From a checkpoint of a small transformer trained on Wikipedia: LayerNorm before each block.
Each number is 500 + 50 x the weight over its row's rms, rounded and kept within 0 to 999. Layers, rows and columns count from 0. Numbers have three digits each. The size before them is the row's rms in percent of the matrix's.

# layer 5 attention value, 384x384, rms 0.0438, rows 0-131, columns 288-335
111:438538529555401497480521529516580530489503477609545523479484495482487496474610571561486458458492452539487518512535608537494520511517459352463510
112:552533495359373535545522521497479515562461430456503452559516469502506487499493511500537521530548503507497479460455456392496449523520515525407510
120:491498509530544477443477542448501544634477551511464487527492524426437527558556542498542637456441457506472551455461530599479495552480485467549499
107:564614470461487559501523559479528506507467512475502542464491439490512474613564471543496471507463472497517472566478504470504525472467451527507384
108:491494526355537557509466600475519557487583562489459586586486524492444465538495484511517535552471481483480525538526495358571540463447472577572549
106:434535404490460444498483536540546548527506457561485469481530413504543516494664537499468498436479450487544476528488481605497423482559449503483539
119:536548503444524526424475570488509534522392434450472559453555459527543493582521410515497596465466483444362469583516475528492509498486465466463561
106:478451495501455460450547557564478521600445434450539450518520653481531496522488554483481613434523470406522481446482525523409381590546483484511498
115:421430393497543497436500475526500423520532478482573447427569648456613503550472544495506514498465486567474580498441468575462481493494543446511555
105:552460545404544584464531562524564455495596482479475458463451474578435520544591444450566551595471569462450494462534557578515545458479459516465533
113:471466463527523550478475568483569406623585480515434501591579608461460484527487530490530451520485454527515542457450548440548492467543455529471575
112:467422506523591431474438465439477509524474418501498494510519578515389490547579487472527552459465415512584570541500530417444489585502503410465578
112:501412472521500497596508497418543492466520512461560554496553552491574499538459449489507399539462439501560459538466457460435476436460487478500403
121:505442471520606580492591456505501578452464447508522527441524441468517540596490508533453571510519472560468498548534495488566501429417453463522486
113:447399518395515498539465487446561511486586461482474556507538606502574462480485515528477491500532515570400491525477547547423490514523507560492495
111:476412503515476542523544437566491488386650533482478533546487509505498497460506403405518488499521536542367480484479563530497615472498485431440530
108:530390556596559524473491574453497474517416452455582553480389598497518507462526464499534501536428519489416384489406524507551490435518525509515434
114:447530514491595501520502516505502514510556425440446492566479515494414512473559515388578489480553467557532499486532432500522484487469552490531578
126:466538482494450479557438417488414479516598528544413409496528471476434489544526517536552487525508529450527529508561445364507540502473501555505450
107:451489539454467507490464446482501476546557481446541539478477431489454469502606515484511486459484436481487534423401532522529525577551532466448575
110:519563447492527546427544512479451505535513404520454536563487534574404514493506495472551585502420481585475490361474536383538500533519520557544502
105:489510562518470481467502498442507433523547599509505556513513561500500520630455484555552528481472506500450462416496635405520377516505447421511466
109:477461543504521522457516576531572469444467492523422486516506553481630496536476474459540535469482465625582486554455586437521507473511505502497554
117:445529493574625432521555444535491568507413515495491567507441505512526527438463501507484476497555545395455472504600495491522493466524535521508559
116:586597385469475419456539467484473555429618498500534483483497469492539491600562453465556485472456523473526432505483507456424482512482481400577491
117:416442467499580488482493553576502523440456501542479407481516542489575486488479484529435539513549540428504470522465510562486470490513539585509370
121:659506470481505515508458485458503460510447534419511418553490461440452529496485508482556498479519497493565522523586424455459541525486482527565509
107:456473494476535575555520381582442551614412368514403434497543491511546511567563446466480519543539492469518573533410496533462455621529526500472479
112:475472441526471490589568477507437472458439596494459526489439518560638487505463485506504457450504433474555454499362507458522416470536493478538429
120:490545526539410488493482528395562553531407492483477629503537466494619500493526529521503537474491547529395525426474649566510489522535472479539532
109:504481504456478531504471447536510562541390486491496510512514597516522491483537474461467476527494606459490529481416556587505532562533569517511501
108:521396498603507525548460510502571554404491529592450471469575581561510497503494495502518510514510569521499510534432545435575469533470484592540476
116:472535476453482526450580529541577481412527443455508521426506540450520491503543542516490573470502516565501486509511523449576437446482476557465487
116:446499568476586431512441560546572465525459594478511569490548522537556460441511507504515449512518444541557436465521458555473414468493517469559505
112:526413525513511492519523461493507463506560453397446539514409534537490507383517423479477452488469538516485593521436593476494499573508496509414494
119:539561474558409503447527467555456505571396538371526489547440511455462473589480542525577606484524465405552605534419492476523451529528468476575523
110:475492508507542443458543534556566504476475505487472521532518553530511519477487511484500476484490463532610534560456616400503422550570536431518554
115:491545521461495479518460491504572403589496500418505417518459438525333504460417540520574413542575553553528579542521453547487590489511544584447549
115:508531530495530463460587458474422527516450452592441481479537452448452512473494520501502483507497513505496389519487535489498447512461516512475484
115:528545466488514434451560598417596481495375516487490554493476479533471506555508474511530581428479521515467587467459515448520533454500499511575532
102:524582435535542459474519484472472551484504574555460556482564528536506507503485444418435593496437444498522473473471458510485486587518496523454424
116:411536495472446491547503549489545499436438467516503508513463564410422502457517456523397426465505522473452534451529599384566462496436528664658560
114:549478560627463544530545502474456624505496445484391532513506629529476478437542493455478572534435470501430499475482483543429594576505513459459542
122:514497619492471595562541459484561485546537524441453482496450551496595490548517491490422515396497521408547586538464586531546493477490448388597520
103:399485472566504498557544478538569510497493471521453469535484562478601524454469569510535524446509529533538505441502617484545434488473542463470534
110:454517433506449505476547512506423542446535558585499596556512564441533500442462469511515473469521536544533407502479496457478498532521481528602496
105:481474576410431523499463472503509482545535555530533369532571598496593519484412526541467551540568476386585474535535475520524370518464531561568530
114:481502490544442596508532439581466487519601480539418517514476517534508478534504509516528492591449546500453554501478430392491585537460538444442433
109:459504561613397516475499401476362498508536571577464491533568517502445479512505473467526451603493460459537467499574507399416554477494463401447513
116:500626479507459425462506473565425615386487527562462484497532540520487470495513466496512545547456511503471517497487471500491535489474490508537505
111:450605459503518513512467471417521488557584460561497449462519474474535533510519538452601417532460433445494451511559451441512389464459445509520416
102:559411496481560527512514508501517391489514444527510490486579496539479513535456505504494586579500546548526533590526496555527492498470525474519508
111:518547542326464551504517399435613593554537534525523473514470346464470476483497530500553531473468539528519536510485462502493555573486473421527476
121:554449541549519467526525521508494537514358487561440450541497446449459501509546532551629480535500495516445558407467450487532549429517499492620521
115:544543540478418433576411472464444583542526539468578496469439446514430491482534560510514461524529505430434437447482494552538449534484531521548465
114:497399591520454526492471480446527528576511512424514459488425529442545494453509584515501399531548461515511504510524547485496524513514536496475519
122:474522475476588453563402565580509442607459552469429532500509493520534485509517494474465532477518468504441581500500551566449450450489481429474541
109:519479519467495492542441464569479509456525471484460484521603545554475504477452498460446545529479549463346509479480556407498504499462551503441537
113:478460470517493500479453475512571474569394454449570527446522559553480503438494560459483449484527464478438484519455535551428534517554504459345448
115:489562504500344574515530518587517337540459515479533515495494509468333480480575498519532570421483551448530535533429509454579499516540475425529574
116:587414503503502495485411514439468375447535356461543528476452505528474513555439497498482524563437536620469542572505553534436516505431429463511537
118:479477499470522504559518486481565472521568345452456536505523542511533500439515539499417477548497491460490503528537538407484588519471554582434498
108:447520516535527495521536436449413467404500521568545493447543563383533523484457472527445484513574574491425449521524441458504458463466506624542462
111:490503466463496450535434604466476463422510549576555532546584535530601494529478467461550508494502467457515497430526414464441437470487486494521466
100:465392401489493517531410518509490436463399502502410482580542513608396512434579498474469550490489509399550602440529465489448448652504545519482505
095:433513499497502490523460519453443516497539440411564524548632529431477523512473468505434475456497486458458539509480515458431490487467510422433479
098:597388489505535449488498478536534530450406450482430486477532626556557486466515471493462487583487511456505502490505528517572467539450493501492485
092:516508435454511451548547409538476485533563536516529466440475414505418503484425474527461389544574494504483527576482428468497503453462549673587497
086:483474478514504523439514560463461459476524467542555608506485450390511488560538513542504546486487516422499412534533457418523516536515427413501525
093:544536636573532487394420417581516482448484511442471484457462606564555468506512448542441428545541542389424495485482565499424499420490487499570481
090:499500501430385500497520497549509515527546548552505451508450519456510539492512478502532649543484559476493414556518527523589471542563461475458438
094:469526541511492488494430488459331478509529485544521425558508474509458517474567399557555410505497460392523543515576418458484508558479499514529503
099:487436432543478527495517460440457535459585517511550589461421474522443514512512557507530523477450486489540537451559472527507530482503507427495520
090:415549453469451581532520515462538535538521487621471502527458489488515484552539586458521507410537431509482566606647463501560524510542536438457628
100:532544504533445547466458505527469545414474557506388628491513583488433505552565463546499588431463530503501450515574455444464454476504521452541469
087:466493502490531628414460520568495568553451520616478564431535486524499522479562493534570656476474537518469507627466497540531541475545447468519532
096:485627419394492546597451585509524529394459564606459503527496440463525520574453443507487504513576542497502556522528467426477466484457553522550552
105:474540511421499480508498442558483488540503499493539456445536435499427495483493427492436464534472537553464417524491528553504502507496511603551451
097:497466432559452500526518557412510572441400450479550483511523509468433541569485500586484431421448458513544488555519512436513465548471540468538512
082:516529500554445553482461397501484484527511478501534455522559545527412541441549428521503503466512539522458520557458545562501474479489414526530475
089:497556458473465507473526479457533523467486602511543563434464555557524509497502495496529621507461540551552474576522557526549543506530466473571579
097:511594560551501533531580466576423495534404554540507542601449471462475491500422480511483400457504497474458530509495442397430505486445591490557457
093:445555481489426505474505459381445537499578531526487438473578598441549477601562498522470541494515525498492455574560547543559454545537456542497422
090:503479474452422499417454487550490494482520614524514509434460552504511509616509500500512494526482503533486516494391536494587473516523477482661517
086:460507491572579429449554487476447522491516461575557523463509548479572490535436478491493455604427537575508405379414537426531506539484486454490463
099:535605502417528526469457553615584551639402570556453404522503599498507490506478528499536584488528550449600490497476559503464487553502483532500524
094:540475525474467518482476520557506511514610515544488362546426462500418497496462500448574593526509524625536526543531486493539570505546456522545551
097:481528458487479518504490542431551502541572463456590502437525423368476544390516552466531594476594522471476529572474463550498554472474549489464566
086:495572481623468486433434465477494506451548524606535503470479460481619460617493526537476510480485469535522464613516401539479514441504548540518498
082:477496544565481528566470495459567523519494443476513436504473588485541504446558438504545558478499509465435514583486555587550413527550503495397425
086:474461492434468453438505484465550443524608443457580501471460491480565501513457509455444480477551486472498467485428495535528524491570476368501539
098:466513551466414453490519491545529481510591446476500460443537501476526489553435500545525542535536538473458538517538463539506524467497518523577589
088:531426462514435530466459448484394488444541473451436516549563488475481495552568477512458510632532505464560591552496494555541481510402451429538523
094:455556569454451540481500564523436578509533489468593565449430435441511508467510482507576568497538554549522477485521413516613518479491483533526543
086:491502536503442461483424484507513469514579473505541505473416500558547553435441552486470469502487507573478478549447557583555524639506514544583527
086:462503522477433578470553544423461537468565400572522489487533481478518503494616510515488547353507451485475494548485574548453485459536492464472522
082:572502490496432560516494462554472393469475481452606561573488379542543488440532592407493595501515512448509478511434495515534498531594431468534539
090:550507482561558431581533483605501530525449546417472564521523367498509568483450489540484494508582486518485572447477496478457446472485542532540502
095:419589438443498525510490506571547560555505483540434554434448558515484493599587464483493498465532533531488566549662491492571521416447511467523486
102:452556403506430605512454484547426495516466454519361442510537615474438503478537478595510476465535549459492489504494539450469451494472435482483427
091:440470475496469581477465480567564532572417570413468509436411515642518491533505515505384487475522511456543565487498553391497505578577485463476567
087:470512432493539521525449451526534491443439523579484554570464548573460501488457518482518473533529513524511514489523486469460477599424528533465528
081:490428481546485521468513447525552494511468437469459519519460465499554522444501532475608544481478533401483483538511462581540505519539490488513534
098:570532497401445464532562533534544427484559450560584522461470462500511519370490555526483475471506499532421503444508535542473497446562515446450486
094:446516549522538534512449468530556545514377450556438434481491533576530500533420488518521472417511488501556546537565553465449495556488492537546461
093:487413567503527487526558489474507454504526446517573473493602509430540468418507515514509490487512527496502498506472543548496493459537459444452481
096:577443467541522428491500472548578480492428492543463560529513430486468494523539531500493550496456516421547523483497515461441531501517458466619558
101:438460472518413496562550537450514467524477458496455484552523571522623523516530483506483499508484479435511576518502514487546540537485469454491498
089:456546542451522583527431550489504548515510558491396541526455528484537499603514452488524514571550474565476498531535362553550481507415499625453467
073:602478478527466566452449464418451518421528462557510418551513488539436507502519476534504436468484507360562586540523426549535436563414474512557470
098:479395521619506447478534471467490612428451508482575542466475536566533489544511443534484501521468489575480425591510539506537500500522572421594539
097:489375404628492520557481505433475551485537452472533474478494594531458533552455578451551522462436488423426616445463480428401535507497533529531493
088:468463571515526541488533560506505522524514459461534565553481453529475532509467560538526391426462478523458486521449500560478524458536499471496530
092:464556436502514503493478445424416465444529451500652493474470418484544462465483469477505452523522473539500503501463463417467468452535500454392547
093:591494503475544519548436515485567626521452486534472479517388526479492434469443601442569474570509448568489476426491458438466522492422461562509518
083:563462585453494484537412490568524524517444516488456538504549539478531460490479528497488511545491497526495478434501507559503442490575562606427533
093:479441516571577436483495473587399458426501491501600488534537453579439477428541505467557579471505436479515420468515457470456578510475546363543562
091:523458478559390524521413521566454550385508590493540575424443548504548561571509490558497578508518541496506462621538496565581458529506580482489458
094:481508485483521404500542571441477530515524513568518493607540491507519476537492435490502369478535485451464528416525488549450525463452497365531492
091:501499500392520406502445471528461470488531532548461468514517516499430515442478561460545576517523546534484506447586527510435527449478520495516535
084:495592507575462491480435390422484534502515525530521534615543466460536499501519542534500509556531531498571488526541511451446479560485517523525535
093:511427525489557521521569527522559558486590489527495463427540578508523539510512459494445589466442495336486424494546513540508571465440549495518530
096:484396520487505493470480456496502507499458512524533477493533478562480503509518519445511630454532511493419611542557490553491526519567552472485603
082:394590478516458504491485483512444485592563471416498490533508466460463524434539578492537519480562521546594519489477555412545607544547512447519563
090:493463413550477456571560551457423427543542518528515477523542507440435478498419551475544469547439480519464507499482411443489483505485545456441404
082:415535445525411445518450474472563480477501529431494447469547536477552435565535499477477428461485444473440500470585471532384531479574537465439452
089:542465441533535496566539557525585458512432547514468527514482488486494494504498559482471534499488514446471494425563523391471543517509617498453457
092:481419441661498461540509482444530460424487500543541462496506511487489500511469502473552461473497489518499462563494503464493439498553567396501459
094:454495494515531498422507441462392458509500414457510480509531536447535506514385480501516491456552510565500490448517519451514526515493489512569552
098:508490513487478522485510503478489461408523480468458560544631541497555489530443490484412477511514507479488552513504590452503508476503444447428533
092:428549535452502560474454600553462418503513546534526570493460566536463507490541528477501491617511468518454523478492481452437559443457403502431531
086:576493508455524535522464526488504451545440528482513497408425380546519492543495517528471441508544470425460493475482507503604434470528500467479509